Weights of a small transformer language model.
Architecture: biases, tied embeddings, attention and MLP in parallel, capped logits.
Each number is 200 + 30 x the weight over its row's rms, rounded and kept within 0 to 999. Layers, rows and columns count from 0. The size before them is the row's rms in percent of the matrix's.

# layer 2 attention query, 160x160, rms 0.0837, rows 0-31, columns 80-159
062,211,197,202,184,224,195,144,198,229,162,178,213,145,202,208,159,149,211,239,197,234,233,194,219,203,166,196,179,168,199,211,219,208,165,207,146,204,249,237,243,198,221,191,196,217,243,190,185,213,231,190,205,209,124,226,157,236,178,217,192,180,142,224,230,189,202,198,273,244,254,191,193,189,198,199,217,230,230,204,246
073,223,203,144,223,183,212,207,200,212,164,160,176,180,140,175,238,199,186,199,169,218,213,225,159,213,270,187,205,173,201,216,186,230,213,213,182,191,174,205,239,214,189,222,199,194,198,206,244,208,248,215,167,186,218,232,162,230,192,221,190,179,228,220,220,206,199,147,208,240,273,208,226,207,207,217,231,186,251,164,204
095,240,176,152,243,231,213,154,174,217,241,261,196,187,167,169,193,184,146,202,192,186,127,213,184,224,221,228,197,184,194,167,232,224,223,192,229,239,133,180,240,225,183,252,189,248,226,171,144,185,208,195,212,251,129,160,213,213,191,201,227,147,218,175,173,194,169,253,247,206,211,218,197,199,189,201,220,199,242,179,208
095,226,203,216,211,228,226,160,234,168,168,214,197,135,176,242,179,168,245,137,190,168,178,199,173,190,201,273,210,175,268,173,186,186,203,207,214,211,150,207,207,206,208,233,217,248,275,187,191,237,184,239,211,201,211,144,192,176,173,230,167,184,232,192,217,254,179,227,216,139,215,204,244,185,230,193,230,159,169,152,207
126,212,226,225,169,165,249,208,203,222,168,195,230,266,169,205,250,244,181,213,129,203,230,258,210,159,166,225,277,184,199,184,179,201,145,164,207,175,191,238,195,166,227,214,208,146,176,160,222,260,177,163,145,223,159,234,222,200,214,253,172,181,178,219,196,175,211,194,193,214,182,194,209,187,154,179,221,190,199,193,173
112,222,211,221,246,236,218,195,182,214,217,226,160,193,221,131,184,213,148,214,184,187,142,153,185,200,205,213,228,212,236,234,208,185,162,206,227,213,164,165,183,224,203,216,186,209,135,232,176,214,220,155,140,198,188,135,161,179,208,160,200,158,165,247,189,256,224,209,268,216,156,195,132,153,183,200,212,173,253,223,143
128,188,171,212,212,153,199,175,216,271,214,190,183,159,206,163,167,157,205,191,221,235,144,140,178,175,175,220,183,180,215,183,238,192,260,214,171,234,185,143,215,217,207,204,203,226,118,272,165,161,187,189,184,170,230,192,195,208,262,144,182,179,195,244,193,173,188,223,223,175,220,186,175,187,179,207,184,196,232,237,182
107,165,173,178,218,196,167,151,221,194,211,191,221,166,194,165,195,173,184,188,236,179,252,184,176,224,186,167,208,155,150,161,187,220,260,236,191,203,258,236,239,186,146,192,186,250,218,202,224,156,193,232,219,203,185,237,201,202,239,177,221,256,249,185,183,199,182,160,170,162,194,182,220,259,255,195,166,148,228,160,223
093,221,192,178,199,238,249,232,265,175,224,226,225,163,150,184,226,143,209,252,205,182,222,202,193,225,229,203,246,167,161,201,148,210,166,212,231,218,234,204,185,155,160,125,159,176,195,217,190,194,248,165,216,177,201,164,186,178,205,197,216,256,130,218,194,218,214,204,180,210,193,151,231,188,199,133,193,183,216,202,166
083,166,203,276,238,212,163,246,226,178,206,182,180,211,155,148,208,197,153,191,219,254,209,255,190,205,210,220,163,163,231,194,238,196,251,283,161,217,217,166,221,190,256,251,235,243,231,182,232,214,156,210,203,126,214,164,169,219,165,224,161,198,161,168,195,215,176,208,209,190,199,233,172,265,222,234,191,190,206,197,200
099,212,192,138,190,225,188,224,234,152,209,237,223,224,204,241,238,216,198,218,182,176,203,249,242,208,229,173,231,140,167,270,152,260,177,171,208,206,210,207,179,209,179,233,230,198,220,197,179,210,234,171,206,195,207,202,186,201,194,194,188,196,153,254,189,209,179,174,223,250,175,214,166,152,218,158,226,201,218,219,167
104,230,241,176,204,149,131,141,184,203,184,231,128,202,184,203,195,168,208,183,229,205,186,157,222,194,185,217,164,199,214,229,244,239,192,209,136,184,193,190,238,222,221,232,263,235,198,211,236,238,181,225,144,234,219,203,214,187,167,227,203,205,224,170,207,150,173,214,275,209,224,197,215,176,225,247,254,210,215,238,223
091,207,216,203,191,201,206,203,223,162,249,223,247,179,192,173,212,228,233,188,157,230,197,219,240,190,189,212,249,212,174,187,142,180,159,193,226,221,229,216,222,173,234,195,189,172,213,203,159,213,233,184,224,218,175,130,215,163,201,198,208,161,183,242,187,199,168,238,156,172,213,194,220,168,214,216,152,185,249,186,186
083,189,206,202,223,238,211,197,181,214,216,187,198,169,256,165,187,229,197,191,119,199,166,168,191,207,172,179,169,198,173,137,135,164,230,212,180,203,145,215,218,231,193,111,209,217,183,200,196,179,231,206,252,196,231,225,196,252,157,216,214,215,199,174,285,187,256,167,185,153,176,172,229,262,195,253,216,257,182,226,259
102,196,144,239,229,227,199,251,227,199,204,190,268,262,233,235,220,241,246,183,156,196,212,222,178,164,237,213,211,204,159,185,152,158,157,255,226,206,175,260,236,217,199,198,192,183,204,190,216,172,185,208,206,173,141,178,229,222,170,208,162,190,200,197,185,229,204,228,122,213,201,180,201,212,254,176,185,209,191,135,172
104,236,246,209,190,174,241,151,209,242,144,215,162,188,162,165,168,169,174,186,235,209,183,138,207,212,196,184,211,188,251,205,215,250,207,196,206,200,205,159,252,186,195,185,177,207,132,234,180,221,226,206,160,166,232,162,177,194,265,186,167,216,196,228,156,200,222,220,238,207,207,175,186,181,154,162,183,141,266,238,178
097,158,208,220,197,172,210,204,187,225,207,214,193,200,198,213,199,218,134,151,201,200,165,234,205,178,198,151,233,190,208,187,237,169,234,137,256,212,183,205,185,203,200,201,190,172,196,200,226,171,143,223,244,202,199,210,223,188,221,186,237,173,253,165,224,197,256,219,144,171,156,221,203,214,172,221,249,203,177,163,188
100,183,202,205,196,228,186,178,233,180,141,218,235,232,240,245,137,204,209,213,177,204,205,165,222,187,194,159,139,222,185,245,180,256,173,249,244,207,266,243,210,222,233,243,204,205,181,190,188,212,180,202,194,190,164,208,200,149,201,210,190,199,215,182,168,207,189,188,176,221,213,216,209,145,244,208,138,182,138,199,207
100,231,189,243,146,175,215,199,158,203,215,214,163,162,194,181,189,187,169,212,257,230,201,207,207,189,150,196,179,254,239,236,257,180,205,140,159,195,182,190,186,209,192,239,191,179,167,175,204,210,212,182,194,284,211,267,174,184,204,189,188,164,226,239,217,173,185,211,274,176,259,198,187,193,189,284,213,243,178,206,202
101,181,202,193,184,219,212,207,211,204,184,216,217,201,242,201,189,260,163,168,129,201,148,215,180,192,169,224,205,175,256,172,195,258,267,117,214,213,208,198,170,184,217,225,217,179,208,199,186,191,146,194,251,225,217,185,218,232,249,172,220,221,170,216,220,207,221,227,187,169,165,208,184,198,166,187,195,196,221,218,177
100,226,192,121,132,178,211,205,182,196,181,227,212,206,171,259,194,200,229,183,182,209,169,234,200,186,201,190,199,174,171,242,191,269,176,101,232,218,187,193,204,195,225,227,228,158,205,189,204,208,217,181,219,205,219,221,206,227,206,200,198,200,228,204,201,173,214,189,166,248,203,188,157,144,187,142,232,257,191,232,193
093,249,239,129,196,228,173,238,187,191,231,218,174,206,207,218,200,233,200,202,214,183,181,208,225,216,215,180,203,149,185,229,159,242,205,170,190,198,203,172,176,216,233,198,237,209,230,207,177,202,227,189,183,181,249,211,204,201,193,198,204,214,181,276,189,231,185,123,231,234,183,251,182,163,202,165,196,192,208,206,199
098,228,228,226,213,168,221,185,203,215,190,216,187,199,161,192,195,195,173,172,244,196,185,173,191,205,186,202,267,208,260,205,222,216,176,167,189,192,179,155,222,160,189,201,168,170,162,220,195,195,198,210,219,197,261,193,170,208,283,180,174,188,235,253,187,211,197,222,263,188,208,192,189,187,176,196,167,151,262,155,174
101,185,184,194,229,131,172,155,189,222,173,180,214,214,193,184,196,174,207,162,149,206,204,194,166,198,164,255,159,220,208,194,206,141,188,170,216,209,199,190,234,257,225,225,178,207,194,196,210,197,186,233,157,205,162,112,245,212,176,211,187,187,249,157,197,164,218,247,153,242,196,162,181,210,184,185,239,202,178,206,266
094,239,211,178,204,204,161,205,195,223,233,206,184,208,180,242,211,262,184,175,230,211,207,183,200,195,224,186,228,177,173,190,215,229,185,219,223,179,219,218,230,208,230,220,216,233,246,223,201,210,186,206,138,173,208,183,204,186,226,203,145,154,247,214,205,256,181,142,187,227,198,230,177,158,255,185,215,167,202,151,179
105,154,180,170,204,168,184,164,135,233,183,196,235,204,194,187,212,165,155,203,230,161,244,247,197,219,183,245,172,207,196,240,243,254,209,154,161,195,223,185,196,227,206,273,205,193,221,202,213,182,215,209,182,220,148,185,217,180,250,171,233,191,209,171,140,188,200,166,211,203,186,189,196,175,181,181,215,139,227,181,207
101,237,162,180,219,170,183,250,233,180,243,205,199,229,267,211,220,221,246,246,167,209,220,214,194,164,233,249,202,224,186,251,186,206,151,207,171,181,115,185,149,193,203,225,220,181,186,180,185,214,230,206,209,189,186,174,197,185,143,190,161,183,140,263,190,183,195,232,215,238,220,198,224,175,218,210,226,225,184,224,206
111,154,190,118,174,208,203,182,218,227,195,170,209,175,186,180,187,160,218,182,176,211,198,239,191,209,179,204,166,175,175,179,161,212,222,165,193,199,242,212,224,144,243,156,201,186,245,220,246,149,219,239,234,174,210,168,228,215,236,177,221,211,258,199,226,194,218,202,111,151,243,191,217,200,195,196,158,222,227,168,241
100,178,195,167,136,146,246,136,228,250,165,199,208,176,145,159,139,148,199,184,223,224,209,200,201,198,174,206,180,183,213,208,233,253,248,160,210,193,234,171,216,166,240,179,189,201,211,233,200,173,165,237,209,170,227,214,194,180,269,211,213,207,236,171,178,192,226,196,143,163,217,188,207,192,181,182,174,142,234,185,242
089,228,222,270,169,207,209,184,159,219,238,211,189,169,227,202,194,199,213,202,227,157,178,164,194,224,214,189,246,222,199,247,232,213,145,165,152,215,190,174,171,189,96,169,160,169,185,198,159,185,248,185,257,212,252,175,177,199,236,165,160,188,182,214,199,197,247,226,208,186,158,179,205,122,158,218,261,161,201,183,168
096,227,215,231,176,200,248,183,214,195,135,203,164,235,147,232,232,230,227,217,249,199,196,176,157,202,213,207,264,185,252,147,147,131,176,246,192,202,242,227,203,185,211,164,232,177,162,217,181,195,216,187,203,155,258,193,176,222,204,201,170,228,210,198,264,205,199,207,171,174,211,185,138,204,174,225,146,198,199,171,203
097,184,188,199,240,196,183,185,167,202,205,192,232,182,173,213,277,220,203,188,148,143,213,202,191,221,224,217,212,162,211,181,175,174,178,207,226,210,207,215,224,215,179,208,188,172,184,225,193,194,240,177,181,149,190,148,223,208,250,191,174,191,155,215,185,196,172,207,234,225,177,140,146,181,214,158,141,157,269,200,101
# layer 2 attention key, 160x160, rms 0.0787, rows 0-31, columns 80-159
070,214,186,216,165,176,107,195,203,170,242,236,216,196,227,176,233,160,154,183,201,210,230,170,166,172,224,214,128,237,186,202,214,162,164,234,169,195,197,170,207,214,221,166,230,201,178,203,266,198,150,215,218,171,229,177,131,181,201,170,192,184,256,169,221,199,195,193,196,174,178,187,182,179,213,174,238,201,166,219,141
076,188,200,233,218,208,239,188,137,221,209,257,226,179,200,235,225,215,212,160,209,175,177,218,217,180,182,239,181,202,196,158,259,238,269,197,171,186,180,226,212,193,203,201,230,249,202,207,191,249,187,158,229,203,140,223,229,243,180,199,202,210,206,188,170,211,193,287,259,207,157,201,179,220,132,225,167,195,167,171,213
089,220,224,272,200,170,280,204,143,178,136,144,204,248,169,216,229,198,231,262,206,212,205,204,180,220,188,220,218,248,197,193,231,225,179,160,239,202,196,199,196,168,183,225,147,176,146,211,165,204,163,188,207,203,207,246,196,236,223,207,158,160,167,201,166,233,180,251,222,229,187,199,198,223,199,186,151,156,220,261,186
110,208,191,184,143,152,239,162,144,216,245,172,155,169,189,244,243,210,197,174,169,190,198,185,152,210,165,238,158,216,192,234,255,208,134,204,192,213,165,236,209,182,223,237,205,192,151,181,161,182,221,208,236,205,189,185,240,173,198,171,165,206,237,218,180,222,175,226,250,204,151,226,225,176,202,219,182,229,225,257,230
102,219,236,247,236,235,174,239,195,213,240,211,222,231,198,185,197,191,179,205,193,180,178,166,215,181,250,220,224,210,158,234,227,236,189,187,206,151,158,247,190,197,200,174,151,245,232,159,117,202,191,192,206,241,188,196,157,228,209,204,156,202,129,224,225,186,206,235,223,235,138,212,207,179,175,201,200,129,202,178,173
161,230,207,185,213,165,244,158,196,195,132,174,210,303,220,221,246,219,226,224,202,215,170,232,195,194,193,208,161,243,241,208,200,207,185,240,218,210,193,145,262,172,200,255,211,131,162,188,281,221,156,182,222,172,241,209,208,204,209,164,190,201,178,208,152,248,206,176,184,183,178,222,208,206,192,186,236,237,173,181,212
130,180,108,158,190,157,232,156,240,200,175,208,204,149,175,186,195,184,178,202,232,234,222,253,209,196,164,188,185,153,219,143,193,212,179,201,230,272,218,182,208,188,197,205,235,145,160,258,235,146,209,209,195,169,230,221,197,192,207,219,235,186,241,171,186,170,199,192,123,180,263,225,199,203,207,203,202,225,188,189,239
113,199,231,159,118,214,241,252,233,205,210,184,166,178,163,216,200,229,180,187,146,178,250,238,219,259,200,166,200,145,184,184,177,208,195,150,205,130,221,181,215,184,212,210,183,170,212,170,214,251,260,246,182,228,169,162,222,193,197,202,194,170,204,219,236,208,156,177,195,207,227,159,174,209,218,171,159,173,256,226,199
091,206,205,157,184,162,194,231,206,228,252,220,171,201,170,202,204,217,241,158,164,208,200,127,173,203,186,201,215,247,243,180,197,141,196,185,117,189,195,174,222,214,199,249,151,187,241,215,184,201,213,157,175,237,198,189,220,173,175,224,167,210,183,175,152,263,212,168,172,198,203,226,192,257,207,142,184,243,218,190,181
089,223,237,277,198,213,202,230,251,170,241,172,170,210,177,171,182,189,174,183,183,175,205,238,193,197,206,171,172,158,197,144,259,207,211,225,209,238,176,205,172,220,222,191,187,188,204,200,203,163,247,205,237,215,218,255,174,171,271,214,255,210,135,196,171,170,171,155,248,160,245,221,213,238,235,208,202,240,190,198,209
095,215,264,165,176,187,182,211,169,203,244,235,189,236,220,223,191,241,239,168,151,176,177,170,193,192,205,202,254,238,189,197,185,173,250,218,153,186,220,182,210,224,228,246,204,215,179,176,151,238,165,160,133,213,150,187,243,188,234,185,195,181,186,212,206,226,192,173,224,192,145,182,201,200,154,226,152,226,187,233,158
103,187,242,143,188,200,161,169,219,188,193,195,214,189,192,214,181,175,217,167,215,152,187,227,203,222,147,191,174,148,223,119,211,214,212,194,177,273,233,218,176,186,193,210,222,212,164,200,188,235,194,272,221,240,158,230,205,180,230,199,219,181,225,200,222,167,149,202,222,130,204,236,237,202,206,227,260,263,189,215,208
083,199,176,237,182,250,186,191,237,227,188,234,227,180,195,170,210,196,231,246,190,205,207,229,211,208,220,234,177,235,199,206,183,183,214,182,171,247,218,198,190,149,140,224,194,196,137,178,175,184,171,87,178,200,178,221,165,213,157,192,198,182,151,223,163,261,243,208,130,204,191,197,183,147,184,212,229,208,163,220,208
085,155,194,172,192,212,226,211,178,215,178,180,263,227,204,208,196,196,188,225,232,283,218,210,229,196,163,235,170,181,197,218,215,225,255,184,198,213,221,186,198,190,197,191,255,192,249,210,204,244,173,224,229,210,217,185,203,218,191,181,216,196,230,230,185,265,207,225,215,243,198,127,195,178,203,174,233,234,220,207,106
102,244,126,261,221,221,228,229,202,231,157,197,191,252,234,131,236,217,202,239,180,237,200,171,227,156,210,208,160,212,149,218,208,178,192,191,243,221,199,182,209,216,207,206,194,168,240,218,286,167,209,137,197,176,230,163,160,190,166,183,231,215,175,197,225,262,240,160,138,205,194,186,212,192,149,201,206,136,201,176,211
101,163,204,159,143,162,193,166,228,206,178,168,160,131,177,254,181,160,218,185,219,195,243,254,232,199,163,211,168,184,236,132,173,166,178,174,171,223,195,215,214,170,203,213,153,194,128,234,195,201,196,273,201,191,183,273,192,187,161,245,176,174,221,190,197,191,190,245,165,167,252,215,216,201,223,189,209,254,160,205,242
093,181,149,202,266,184,228,231,156,224,188,198,215,178,254,154,229,217,153,226,194,211,153,199,192,215,245,210,184,172,169,215,202,276,183,233,239,184,208,152,184,154,179,151,211,185,238,193,229,184,213,235,227,189,220,167,179,227,242,175,201,209,203,213,211,171,209,184,172,233,208,170,219,223,191,240,157,170,249,147,225
100,249,170,227,187,240,164,200,191,183,188,220,198,199,244,232,174,222,226,233,207,175,211,153,187,182,186,192,139,230,146,226,117,159,170,211,242,212,217,213,188,196,178,207,189,177,219,213,183,203,218,172,239,212,135,258,236,197,143,199,228,158,220,197,203,240,210,224,174,207,212,160,153,124,230,171,261,199,136,160,197
093,188,212,167,220,187,227,154,163,122,209,218,209,204,174,239,181,163,215,221,236,166,200,209,147,205,180,223,268,177,197,223,225,220,153,205,220,170,200,219,160,202,181,158,196,218,155,178,173,197,169,215,239,196,220,163,211,201,181,191,193,212,174,161,194,156,188,249,283,226,197,269,274,189,233,243,204,203,154,224,178
098,150,196,185,215,219,227,206,170,236,159,204,252,162,217,177,194,225,196,220,165,208,150,160,175,197,212,227,180,186,175,242,222,227,246,225,200,217,197,248,234,174,222,199,196,175,193,183,177,184,182,193,201,191,146,195,168,259,207,152,213,200,236,225,186,192,200,171,194,275,139,186,207,172,204,226,221,189,213,204,182
095,177,244,140,196,198,200,181,160,197,191,197,185,183,212,205,195,229,198,158,166,173,178,139,153,176,182,248,253,187,176,167,191,169,215,204,205,188,219,203,221,192,137,208,161,190,188,164,144,206,180,219,171,210,147,264,199,211,229,213,207,214,223,174,225,266,175,227,199,187,121,195,230,203,170,215,169,173,150,188,207
087,164,267,102,160,192,173,184,189,194,234,221,195,143,179,242,194,187,212,129,202,190,184,214,190,202,202,190,292,190,227,187,180,172,286,196,131,201,196,206,234,205,227,187,232,240,165,165,140,227,156,209,185,210,179,220,239,195,223,237,203,185,189,238,207,178,175,237,234,168,202,194,164,215,188,205,192,209,199,232,152
091,171,203,194,174,173,236,164,211,206,184,198,191,131,159,202,218,190,203,214,169,218,244,259,262,202,175,215,192,183,227,224,191,203,168,178,184,196,202,221,176,210,215,212,185,207,120,196,213,186,190,190,198,161,234,165,153,216,189,229,200,192,152,205,237,147,218,213,184,196,202,212,221,204,172,238,171,182,192,219,268
099,223,166,239,223,258,191,237,206,188,202,179,187,237,260,166,199,184,163,212,194,157,174,198,225,211,217,229,132,152,171,214,227,236,184,215,272,216,214,229,219,203,201,221,205,171,220,202,260,163,184,225,185,208,238,200,180,211,226,202,202,232,220,187,230,215,218,205,144,227,240,144,190,222,138,170,217,219,187,162,256
090,251,198,158,148,164,183,167,205,211,233,229,205,146,201,224,230,181,218,134,211,192,204,225,207,192,212,169,224,162,185,163,196,171,203,186,199,267,190,198,208,178,219,149,196,196,140,161,224,211,206,177,201,184,224,197,211,190,217,255,214,178,189,245,256,158,136,194,200,140,234,218,183,160,192,224,211,181,198,217,247
102,221,189,228,224,210,249,225,183,215,210,192,181,236,182,214,181,247,162,188,136,178,164,241,187,227,231,188,231,205,221,242,211,249,148,195,250,171,214,186,203,218,210,228,203,138,129,196,209,185,198,214,164,161,207,149,226,225,260,166,161,175,251,200,261,147,208,198,201,226,193,163,173,228,163,218,134,220,193,224,247
094,224,175,233,262,222,208,199,195,185,160,274,207,226,247,160,209,183,195,192,217,190,182,173,220,189,214,180,187,223,175,200,251,192,204,182,222,234,208,191,210,228,201,210,208,246,211,200,237,176,171,144,163,183,230,160,191,160,201,211,227,235,154,179,235,207,242,153,198,172,178,227,223,219,103,254,200,217,176,193,191
102,179,180,211,162,222,202,207,206,242,189,193,188,175,217,160,206,237,146,208,199,234,182,237,124,226,216,194,186,125,206,249,225,195,161,181,219,245,208,188,234,207,160,213,247,189,208,227,170,151,211,173,174,189,207,250,188,243,205,178,256,182,182,221,225,229,198,198,152,212,200,167,147,223,228,192,213,186,199,218,230
097,204,175,183,147,188,179,205,209,234,191,183,183,101,154,231,184,188,172,177,196,186,175,251,205,204,215,183,149,136,202,157,214,210,144,180,215,237,192,234,227,179,142,178,183,182,157,204,197,158,208,247,200,215,184,279,173,230,190,216,230,168,180,193,202,192,182,207,142,179,225,215,161,244,255,181,193,224,171,168,264
091,222,189,161,223,186,230,186,150,168,187,215,209,198,175,229,170,213,181,216,209,219,222,207,234,199,212,206,266,250,218,212,187,223,166,147,208,179,226,174,206,198,219,220,183,206,175,198,195,203,167,177,157,188,258,144,200,169,202,261,159,189,246,181,205,172,218,227,213,191,251,249,237,187,181,239,164,246,232,226,213
090,203,230,251,173,190,211,139,231,227,203,199,193,196,172,199,214,160,273,201,280,204,247,186,194,200,181,250,184,196,195,204,201,150,206,222,193,157,119,213,197,192,203,208,214,229,176,246,239,219,227,216,204,134,209,175,185,156,146,250,205,220,197,156,197,174,209,223,187,164,213,249,183,180,208,199,244,149,211,204,221
098,245,212,214,219,198,244,208,232,233,231,178,194,278,219,210,204,230,191,237,132,216,218,230,227,220,191,226,231,230,228,249,206,167,212,204,219,188,210,164,186,213,283,221,190,165,160,242,222,206,188,187,167,183,192,121,199,195,222,166,139,198,230,210,226,202,199,205,197,248,192,180,249,203,117,179,132,166,218,212,214
# layer 2 attention value, 160x160, rms 0.0539, rows 0-11, columns 80-159
080,174,195,195,206,160,125,216,136,212,178,152,215,182,242,203,219,195,193,179,257,193,227,233,222,189,180,199,210,169,175,163,205,170,179,186,234,192,218,179,164,205,165,169,240,186,216,173,191,198,219,201,196,212,255,158,177,211,172,182,194,183,172,217,226,164,193,201,173,198,197,188,211,232,229,206,190,116,159,205,225
120,187,191,206,250,171,215,163,240,161,174,211,252,187,215,222,139,128,252,204,216,192,210,178,196,203,157,232,163,223,199,153,180,231,153,211,225,197,271,227,230,197,167,219,222,205,198,195,178,203,167,200,238,204,240,189,207,160,227,206,199,234,201,157,203,115,223,208,205,233,185,186,233,180,195,196,177,211,189,153,245
097,203,195,176,211,210,200,206,223,252,128,164,171,194,172,195,220,142,184,230,204,229,181,198,198,211,245,155,191,227,202,283,201,225,167,158,226,192,210,167,211,215,172,201,236,175,214,215,287,191,191,186,189,172,244,155,167,142,207,187,218,218,210,167,216,239,212,142,186,211,185,190,217,90,159,157,196,211,219,189,215
111,204,190,183,198,220,243,189,237,208,137,210,210,215,208,175,237,185,131,205,163,205,217,216,124,214,231,170,221,184,210,212,191,240,136,243,267,199,243,211,207,202,197,223,172,186,201,189,207,183,157,179,190,172,244,241,215,239,200,209,201,185,207,194,179,237,205,199,155,220,159,193,191,170,195,176,164,194,212,216,189
084,206,230,226,240,189,200,150,197,222,224,186,184,239,213,174,168,191,189,197,215,178,206,192,208,202,170,188,207,185,248,256,192,235,210,225,242,210,236,235,163,186,234,202,264,227,209,219,230,231,204,199,119,230,173,204,157,128,210,228,208,222,177,206,224,174,213,178,191,282,127,230,201,222,157,240,176,158,207,160,207
111,166,213,221,208,212,230,174,212,192,166,242,197,200,258,170,240,194,190,229,159,182,227,211,205,199,181,243,134,228,264,175,193,180,228,256,189,212,204,201,179,175,241,255,195,164,211,193,262,220,179,189,234,199,219,212,256,179,151,211,226,224,148,166,174,225,232,131,201,188,217,232,261,224,156,197,229,237,184,184,167
076,187,214,227,251,205,206,203,225,224,250,220,168,194,228,231,185,173,248,198,163,195,187,192,215,189,233,215,200,188,212,204,220,189,202,202,244,230,238,244,233,189,234,179,174,205,206,192,161,201,184,194,162,196,190,201,219,194,180,205,141,230,199,200,194,251,210,257,230,260,144,200,231,186,219,205,226,145,190,267,173
111,251,194,189,269,180,162,187,258,210,217,203,191,205,200,218,223,151,245,191,205,188,193,208,231,198,255,143,196,179,235,226,139,222,163,188,245,193,215,167,281,220,211,165,271,169,178,203,205,218,154,214,192,210,216,180,207,211,259,195,183,205,221,189,160,152,206,183,202,198,179,160,167,181,188,124,236,190,230,189,231
097,174,186,220,208,206,172,189,181,191,271,190,217,153,206,178,279,291,193,183,205,188,219,234,209,219,212,154,242,196,182,246,171,230,207,246,197,198,213,170,186,213,220,161,206,209,221,197,226,221,215,202,181,143,139,200,245,198,184,193,241,178,212,197,167,178,204,186,156,165,186,168,124,208,230,211,191,164,200,174,160
115,193,207,199,159,207,145,222,96,191,220,207,207,179,192,239,192,266,207,191,250,215,189,234,209,186,172,261,223,205,140,201,219,201,265,179,156,197,182,197,167,201,177,190,185,237,178,194,131,194,233,215,183,207,171,223,202,213,184,180,200,167,160,211,247,197,173,220,200,212,177,213,145,201,192,206,181,171,178,240,194
081,248,188,168,224,203,206,180,254,226,195,175,194,205,178,145,192,231,194,273,233,223,179,148,171,217,226,148,134,222,222,211,249,227,194,196,232,190,180,202,233,212,202,266,209,168,218,207,282,188,185,194,220,168,276,144,186,156,158,184,199,196,195,208,182,233,218,155,212,224,172,217,196,132,199,153,171,260,210,214,196
077,223,212,198,239,177,216,177,180,220,194,152,204,225,169,144,210,153,226,183,246,211,202,198,210,232,169,193,272,176,210,213,196,229,236,169,151,206,234,155,242,187,268,237,209,193,214,187,314,210,222,168,244,176,177,165,150,198,269,179,234,204,260,225,141,196,244,225,177,236,205,171,199,176,208,202,191,198,186,209,211
# layer 2 attention output (transposed), 160x160, rms 0.0525, rows 0-11, columns 80-159
056,218,137,204,179,223,211,212,227,208,251,208,235,199,170,191,151,249,221,231,207,148,169,190,162,192,267,185,166,152,234,247,212,193,202,246,205,229,222,184,244,177,221,179,219,190,172,219,226,233,203,124,204,196,223,181,229,151,230,180,242,219,186,217,172,203,198,219,190,169,220,231,224,219,214,150,189,216,217,223,241
146,238,185,211,139,207,216,211,204,172,199,201,214,222,167,181,171,238,173,161,192,196,254,255,211,238,198,166,195,191,149,239,140,211,174,247,189,128,246,234,178,178,231,142,199,204,217,194,232,196,236,274,169,162,188,228,194,238,205,196,231,233,191,194,204,231,199,187,131,144,204,173,197,254,212,179,142,209,144,190,249
092,175,207,197,244,230,185,176,171,217,196,176,159,191,206,241,176,226,225,152,210,195,227,194,187,250,173,194,204,228,203,197,190,186,259,244,165,199,221,172,227,182,284,203,237,221,282,101,206,194,140,235,189,155,184,174,210,250,214,234,181,200,215,180,210,155,177,214,163,176,217,252,219,206,249,226,255,195,238,184,207
120,181,225,223,161,168,181,237,191,186,178,209,175,220,170,220,222,225,216,180,199,262,197,199,181,187,198,219,190,184,190,240,140,204,181,263,191,228,214,216,220,193,252,175,233,249,219,159,169,200,175,200,245,212,210,196,210,211,147,226,238,174,200,150,230,212,230,221,172,154,208,212,213,235,190,216,210,190,167,225,212
068,174,220,269,190,218,186,191,188,249,155,260,186,194,164,211,159,191,170,210,188,245,226,223,224,196,254,199,162,169,164,200,207,193,208,236,187,181,167,180,213,187,151,213,187,186,166,135,173,188,142,226,222,145,190,164,171,230,174,197,244,229,199,177,217,191,191,162,157,221,235,192,223,211,289,253,228,225,227,192,205
131,169,184,146,150,177,167,198,173,189,167,201,250,180,178,219,208,211,221,217,186,243,219,217,196,215,163,194,155,179,189,204,203,177,239,153,207,177,197,222,182,210,197,185,179,171,224,255,180,146,233,172,170,171,217,239,220,204,206,219,218,214,275,194,208,172,165,194,158,152,196,192,225,229,243,198,213,203,181,146,260
054,212,152,216,210,153,154,158,153,170,142,188,230,220,220,177,186,208,237,199,181,212,247,183,226,164,174,284,229,171,226,242,158,217,166,222,171,159,109,150,192,198,172,180,204,182,154,175,166,156,203,257,260,182,196,208,237,166,198,201,230,161,181,163,190,138,267,162,214,219,239,211,187,230,207,231,159,213,274,193,199
094,161,209,197,171,168,199,178,209,230,189,180,169,205,196,171,74,201,162,261,226,211,236,210,218,268,214,183,188,189,144,217,233,201,213,186,161,182,256,206,205,198,255,227,217,211,245,141,218,225,246,205,158,192,251,170,201,231,205,233,198,208,199,231,225,219,189,183,216,150,255,244,215,233,189,221,181,214,215,178,187
118,165,240,179,197,207,210,154,192,190,201,191,202,163,244,221,151,180,242,233,187,182,186,177,205,214,230,215,226,223,218,201,194,165,193,137,218,203,195,215,191,207,180,249,164,179,187,223,127,173,224,118,194,220,255,174,255,207,221,237,169,170,216,230,184,163,135,206,217,202,166,163,186,179,202,193,225,232,237,195,186
115,209,172,231,256,237,256,194,205,219,217,165,213,174,236,229,225,196,243,196,168,154,179,177,198,193,198,230,219,237,249,176,209,213,193,191,227,256,105,148,225,208,144,220,198,161,142,165,244,190,152,193,245,228,189,177,210,159,230,165,224,187,191,168,163,191,233,220,220,249,214,159,218,174,159,189,215,200,217,245,174
074,153,214,148,187,220,149,202,159,169,188,207,155,212,203,219,262,220,191,144,170,199,226,216,221,188,178,183,223,193,221,185,208,204,255,175,192,138,219,200,181,208,277,238,193,228,268,193,187,216,172,253,170,170,152,223,169,221,166,241,176,205,215,157,218,218,195,213,201,178,225,228,241,201,239,214,238,185,192,175,257
064,153,214,129,172,211,227,183,237,207,184,225,218,179,187,197,223,214,150,231,222,159,190,196,157,162,220,136,175,243,141,173,219,196,199,240,217,193,278,236,148,194,166,177,231,199,280,198,209,235,177,206,126,215,176,208,235,225,193,204,143,193,219,176,212,225,128,206,218,237,194,208,177,206,198,175,243,222,230,172,210